Each number is 500 + 25 x the weight over its row's rms, rounded and kept within 0 to 999. Layers, rows and columns count from 0. Numbers have three digits each. The size before them is the row's rms in percent of the matrix's.

# layer 3 attention output (transposed), 256x256, rms 0.051, rows 54-63,118-127, columns 128-255
119:469522488527553502519486482484491466490483480526521514521516532473490496481488500525538539549461485479517509527494502512468509506505522488489462491470485510502456524461523528501512551397523513503484516502461491458486485517468520511465484479491500544457496523473538516528480483461493528497484480520516485538478460485495494519491516544512515537519465472522476527505476520466500510494507
114:490506524504495500501509519473470503487544485496454476550437504517534502543484522490502494502503505482519489481547532526508463508465524469496509497523544519483516485476490484473493463487533510520471516473454499507503495497457514481518553479501521488535476512453465539485456490542494496483501506489546509508480467500518507487503545507486510487543437526506481494474516502544516514506513
117:506517502544480506436522499507480477502546506505541514457505504497470516463507493492528503523511487483499497488451489516474499479534524460514459506540474544443575497504476477493524545517516488497525499488498460493506517500480509540520480498499499523521561472531528514505486468488500463515542458505498491452464492516508484525476494472490493504509483517486483464514530489471514525491510
114:535519495488538480492468465521491559463483497510465490506509510510485505466514462476462526501523488507485538498473479502511479543473440492505502523515512448518503473519491482477492465518539492556544506523482480502524534523476448531516493504503502520537500499549517497498483488483507466499540528510478464499487541505519532516511480489505508510537504503459468524472483510490518472521474
112:521528486546493522517486527510475517539487489495499523470495524540440475469479537515514501505486489494513496502523498526527509548486489482497482498484519555490506476495547502515491498470517464488492480468477537463519535515502529488479472510498498512516472515462497507495513487498519485507470522504507497438510475552520487534499537509528498513515455484490454490558490455486492487553442
115:520510442480506476515514478493488500521452493468492525487481514482494492492533510499498470482506484470486485475473513502489489518501544485467491477525496519529494506523491498499465508512482492495487495477504495527500510478557497492459482550523475496458502510502535480486500476478551522510470480512480482528496521491453485525459500500461490539489512512516522487527494475486488532493537
101:508490510465484474510477480482468489503488518473447526490491511455484492462488504487474531550515478459466535488522502515517481484507513503477522453483499525515538536530434466490477468537445484476483456496519533456512538458548499445503486499506466526516512541527466511502530496476536503503507519501497502481532545531486494479477497497500470503485553494515497537516484497517519492476513
094:502514493500519496530509502500472529515493500510510491528512510490498515472496505493512488485486533523520495541536510473512505464549504488522477462457527493414497553537446474429481510510488501536478483501488482501485481505483531539518447488516477517508451530547529497547516485517485499477486554513569492592540499499509504505524508529544482492469464503522506515478474512525510473516492
103:473521492511532500468500512470476528472518501470480495520547500480512485518486498515518494533469519509509471496503573501535521507441537495549497443513510494457506426502481471518504492503506505514483492535474502519512515493478504509513535526517482516548478511492459492540487454504479519544509536492501521520473486489552519491527521468464545513520461505491522532503484525507537477431507
111:505492496510494503503507541512483497496519496530548472507486455541476515469464552471507532494494506497517508504574523501531514505501484504499513520521513463523482516499553521484572508521533486469470514484491506498529484515487555525520532502474508528552489466517505522458514479515477474503514507483538494489500493495493527483461507498580520528522474471483505470515477511509511507474513
120:451527469502560496518508442473488487497479515528516518485485539492505505502509520525527533543516543475485519519518503490487522494489524510518480503500485538494418515487522524506530526439486485508472512514443503496495478526485500507474488494471484526438500502452544485533487494470508526523489489535576481524485436504499489488485519526470515537549489450531490541478453505467474502506512
127:473503497503501521496519500540500492509515470480433510548451485505545466543492495480488470523500478461515468452517528544518454511470506472516510484493487517504508476501487499476471499498546512509496518485478499501485469490517514488496541498536515472524440534502493511489476462514493529524485486501546486483492455489514492498513541529465509534540465515502503507517511504541511509515561
126:519518479544521533475480510478474487519521550540565491447509515461488538480513481490559504520519497463499486516472498516460505499523518472513493515523503523460563526507463479494505513545506471513539503497506470526490539504466493516517485517483509503493539475536511513505486486465499459521523447525484484491495499525498496567479505478473489518469514523466495454498510507487494522481498
111:577518463492526473493506484504475510467499503481476516501514505518481467476492504508508542493496501468483529464517528490472476517470450490505476527516502436497504493518475464475469452479503510539519520520513461516537484538506439548509510484518461565525523521541480498496502474488496513513527513519474464529492556493514527502508507501515506516542499492459503511511471480516519496542493
112:522532471533465521487511494514465534553457514501521522488500517514465497491496522481490484531487516505507505518489477523515501552502483531521508505493476562470507493507526504537486494476482513466523491464472496479501528525519518469485501527473513496519471497477479489495463481511508524549463499495520500443525484538511492493509508499503503533506479504491440493517483444471527499516472
114:532542462482526490481531493515521491503520516473511479488480513492494497492510522523500469489491449498494485558478491496470470529489520500499506486553531505538501495523511531498509528495481469483475473473504511540474540457535525489493488525493525497483490488505500517532507485507553466518460489495505489467529496486450479506483480491483481498505512508505530469473503491491490502521552
105:523475494489534453474511500498493466483467508500439528477476543509478502469500520515524512536481466466521562531518516498504483496476503466464523482505513527520501517487471487525520515530482484489517490522505507455523524487497466499499491498500498504539508535473458526510482473505529490505510543471523494498517573515513518489483464502508481494481519480506459495487518480522495475460524
095:535492473495527492527517490496491520514502494535515545515478526515504485441515510507490473500480533545499491534513477468489501482496513494513473464460475497435521520551471466498481499493509498536473501536466468528477530506522500507490467487547487481488468564519486466479539510508504519499481501496612424533536521517488517512475531518526472489509478517505494469481476492503493474498475
112:533520480493531501529520492482473515466514470463455538471536487494543467527496525517526489499483500502503512496501531525500539493437541467514499496518485459496480440480464455508503466513502529508485544530499500503538491497561497496507512508531507491518504523506473508568499484492489504485529552476500512535504526489510506481534488464466505527525460478451508521529482505490515452474510
103:478496531491502462472491510522507510532491496498516511504491476492459510488479537474482515523457553491523517486564523476505507517520487534497500510483487482459480482494551515527541509537510476500486494510472508456512495507511517504489522474505520496498488474512507488436500497500495496499508484501538486486482483512496499476465518487562499530523486491535495506552475510536511501438505
# layer 3 attention value, 128x256, rms 0.041, rows 55-63, columns 128-255
118:523519515500527521496530512520493505502494502494473516520514494489532527497527533477434503502488488501540436482474448518519492533474516464498524503487537521475567490531500481518487495482555465507474470480501463486484510497505548491476498455478475474521538472466536517497500482530491500534449447468493489453482494460493521500482495441528478509510495504523473454515509470514489526505511
121:536528505504500494450494496478473510495493528534514490492524474513488497514466469485512480510468485496495521522479476503456492532495464506499453496508509528495498524503457481460455456520508504473574519495498459515490510481487484510520530516489538494476473473496516471485478521502503475521488484472453478503537503510474482502466492505519482503475506494517480538519508546550513539494498
109:484498479505515456503541507488509493497512494476486485537463524551506496501482478492494546550495511456483479530529501485523488506513502483501499451499532434460487510486531502499513494506523507532507543507501505533498501497529493519480553497502473538529473519528549487501524486507487458528498479527481450509495527509520539491519462538506503484562517512481507486504529475502479506529543
112:493508530493458516514496525518481492471466500521505459465464480481514496453493449521502477479511461460481454508491484518473502515448532503483526492464509523506507478528495512554440491468552501493494487452445518512519524531515492484497504477471520497519485453501510467507516505506523479461487484510461489500494499511498467489492490513508463515477528481509519519480510491484540496530438
119:480563468490492496445519511530488457501515445470517511488486509497494483459472506518461506473495493507450486516472517496472523501531506516510484508460526526518515480575520504462493461509507504481509474500493545491516505465511483496487514515503538472475483513497521507510465510541532478476516494493486506500543513512489473505474485509481534430473480550518500463492472541451485488493457
108:509493515505500485466486477464546445480516518513494503507482542478525476528506522496478467508500490487499473521482479491544458515511458461539460523498504504521514534511501482516500515493465491512501507507439507497498485507519480531500506479513466456503474475463517520531515472488520500480509527565480484521562529535508485516500525501491501520516472450515505498474543520509481483510496
103:496524469536502518531475490502509513482468499500553503480500531524518496526504489475520505504485504531530508512520528472513527496503494455482557506458485483487501538526493479526494474482474538544477526504505446542498529497520498512496500482512520530515489491490470490515491460468536491476499514510571482492499528488487472488540480497491502499482489529489514486552534524481479516534519
108:484475485470509515515520494491472464488518499547441499519477512525539503543445530490508510522497486443533479517477516505524498491481482445538524507515518493493487489509524485518504488538512522480450518490550512496519451519493500529500525485482531517516519533496453499519491471524496487504523503503485507488518549486526543499488516509491536545489512467467472511511508479522495489543527
105:494544525508506507480492490499475531481492497520527521529482488494529482465516506463502492510482522484544511490460564500502497538494514543541503467497545494489502502500486545512509498492519488515504505485489497483480462523536487515512488492510497506493475455520515511495465476500500544511501485483523493532486457471500469516513489467501474461499472479535453525541493501494524500514476
# layer 3 attention query, 256x256, rms 0.0412, rows 128-135,192-198, columns 128-255
089:513550476538516513502471529451527462440492492524535527514471497512453543481434519442504514491492535493494482507525470490522462520502511499529500491528477535486479511481475532502477521496504496503530535525497531522521518543518496512472558491462539478527475513520467566560523486511479535511518525510520517477471507521503499521501468485488472520499528477465471515470487510477456497553553
085:501542460467516478495476519519511473492493491433513492530514493521508516527476506481500504475516514450519514566516486518551504502527534490496479463562518503465491483513514486470502474485467561497535488509508518521503513494534480455471525475484500534480505529525470481493481537483482481488488482515504475524472497438535513524507495512474534499498509522489506504510518494486449515515515
095:491504481487492513495509488538441526498500482494448469518522539489507482522534517506510503513485487511528534548478443480546507490504538468513548516479540528480496477501503483482484473525492504479519485495501475476475510475511410449498482497509505510472491538472493496469473492533561490503522482501502505503519510495530535499529484514494501491493499528522505465514501510509477495458482
092:492495514515489520475486499567487501510543465485513481514512506475497502504464471517534495521484503561509493503463478526518499487521495518503488487485495541520470547457500498477510467479503464485449485456520473549477509532516450482514486476513522505455520514501493491570462473512529468526505500484480470486475562477514513520537474519505453510476516490507514509488472503518510525461486
088:516498507514482484505533533455530462511491532459507477523526497577497488505540526487493471533522517476510476511515488459533501526487516512489531502529500511499496520538503514473543514469482525529497516560442470546489524535552478497495457484476485538501519507492491505486535485493485497481521467485489524493511510499502497458479500490515514502530513530521532476519471480468499560460491
090:523445515465495507545489492509485564536502511505503491478479513477506519539472516503533501498482507474520482483444500500496470508484492463493520515518465478499467481464474483497459509498542509536450511492541468524479534536492500520495502516451511482521492502498497538492513504529542522536520486514514510533489543522508490470486537459497516522485516480482516513474497532482536542512505
092:513496513508523507515496489507523475508526525464454473489558520525535484484542534487501502508520558472517509486524512501539531547517519504460500495494533485528524483515485462473490534497492487437532471517508526490507487515481478471508522541533494490510504486496501529448488482491494487530498511483482521486549491498538475491487468498506516513504505499501503477490510468478417460441476
092:475512523513468471476515534489515468490450513460466496504500519468533515502531511492500464492515498516516551522478480497528512460513507523467435446553523543528516488492537508509540493504522483484559520472468490505523511495481493487487494475522545520465515491497507534491518497500495494493505533463483494495554492514496506533531495496507484485438501486518529485506501505476524529482499
097:488543537471515449527479481506500484453510482501516531486485475470488516469458493501502537516535548522524512494539499491525495508475528516476509549497523507505514508501490489513485493519530503505529501490495531551467503451542492483516505507521485516466486513510510512533509441487517486485503486488506524513537521497480491524476464491484486514486492504480438512522519477475519511541456
106:528538529501540495485494501494491491535500508495532498510543450522522458515498444459543547528448484481471494504520491468541510495532491505489511495463458529496543527485518527491536485528519491478533493559536496525517510498541486487514488499482480521481491508512514451479516500508556480490518485483514545480532444473500528475482482519504522483478480457476502475472501476495452462518490
101:518540530515435533536482484511508460490538470503474481515500513446520501513519494476513500465477493510505529562493459454538519492541529502504532491516490528445513516470514482464478496513517493492503493519503492478516477521505431486503545517510503534498484490478482492530549484513549495489470512495491509459526479499471524445559501504519450504469485480515532495464535471500502491450536
092:545519533518444522481500460533479503495522505487438493524499515477482464499469515526526500497531512504569521561446455525480487514462526471501504549500545473488484475464524479548492484479458508534518527493498552492483466492493484512528503510480533504445521521480505465501477460518495466486507505494495512476503495463472524457494462524495505507523529494481498519502571489543508565509498
097:476530512536484454442497525495513472511495513507543510525516472522496530475559485515530511512501490472457504519519532470506495521524494556468540544516474503476555476493491554492529526506478548476526526520498502520543503547505519485511496513504513522491469484504510494505525493477518500504508473465470540506507507503461445531458475548498529499426487473544456485468491491534496455545474
094:511449476554510495508482501497518511497509509507535510485508507540522529577485545541503488528492526510479448519495467482493448515476499515491523519568529496530486495503470482537432498515500493519465533509514480490550494520506538455465521545461512516501493496514500499499489549471472510502499510487496488514455488497510505527466506470529509518495441519477484492484489468532542479535556
102:505508531475548492491490511468511444519520535495489543506520461524527479462477454509530533460496519459475507525524529491509502529507531532478492499481475537529486482507534525508538492501518474528514496497495495498538540510518478507482521527467506504473483444476497512475517514528524510482500495466509539471558489460486458510472486510496528538504528476493503514550475474461475481523497
# layer 3 attention key, 128x256, rms 0.0412, rows 64-70, columns 128-255
092:492548534530490560484526512509529492527489522499517477510516489485495514494536481518499532519434501485443557526513486549545495502495492551506491485481519513526511460497504496513527457503419521481521496511534508509531466483502480491523461527480473525493496470491565463529504497499485498537479499472510513489502452493499542503484501531474548499485514498495508489511538478496490506481508
087:479478470515538525477514512504513495488561544478540489505555484485501485519488469506455503477523509553533493500462463506478518491508469504511463484540490496507494498493468512540506513473543524485486505478480520449484501477505447476546480524502497494503516540472474521478455530494455501523506473478491498485551509500501467514526508555484519517518509493483504488500547557501502474441501
084:516467477499514521475491540492506505506461527488452511481561511525495518499482523494489479519505498526516494533522526496461486508532467453480528497503485506499496486513534484526498464483516513481489534495502514535499521512483561518454449497472492506503524539538503547511521496495510510514528511491464532534519480474524481526530475516500491472489453505470506470537472517531518499458483
088:508471506499547496482479525486470526495504460529461510493483498497480502512524489472509465512502502547496452490508523500521480470495489501487511486495478463518526522507529458466497540485530491471473526522489530490510525504505518529457496487520498462536531477525492530467518523496499512498458462556492494494502524540541457489508486476489482519460510518488444483492458550463512497528515
090:459487551492522537493487547532464487491516513474520486524542509525491522495494512515512529495505496508496508470515445547467554476486482532531470484457493498527488477509474488476536503505505500467476486497521491465540471508514455470500510537515472554516550496493512503455486496505507500508512494475506517495506479456505523497454518512501507484541484479499501477451530521496504544476474
085:512527485482496460488536489490474490497484474506505511521469496481474465499471480464454503527498454488479540491491546527501503539511518502500495444473502519483524490506517550507535522501514483487482517484460487472501550472526560488478508482505518493517493487486514534489540484444513471509489453500512524508472528503491474488508481464488471500521585497509531480489452497519475473518451
087:482507487480505511487477500524439501471483491478490474481477527458526506540470484499490501453490458518501497464451511511511548454490499531541478527494496515524500471469514485495471440492517525458457459502491491476526455471492455490494498511492470492442514465526480490496524509533539499514525532497528516491472506503458504525477522488525523518456472524488520509466539492499514556495486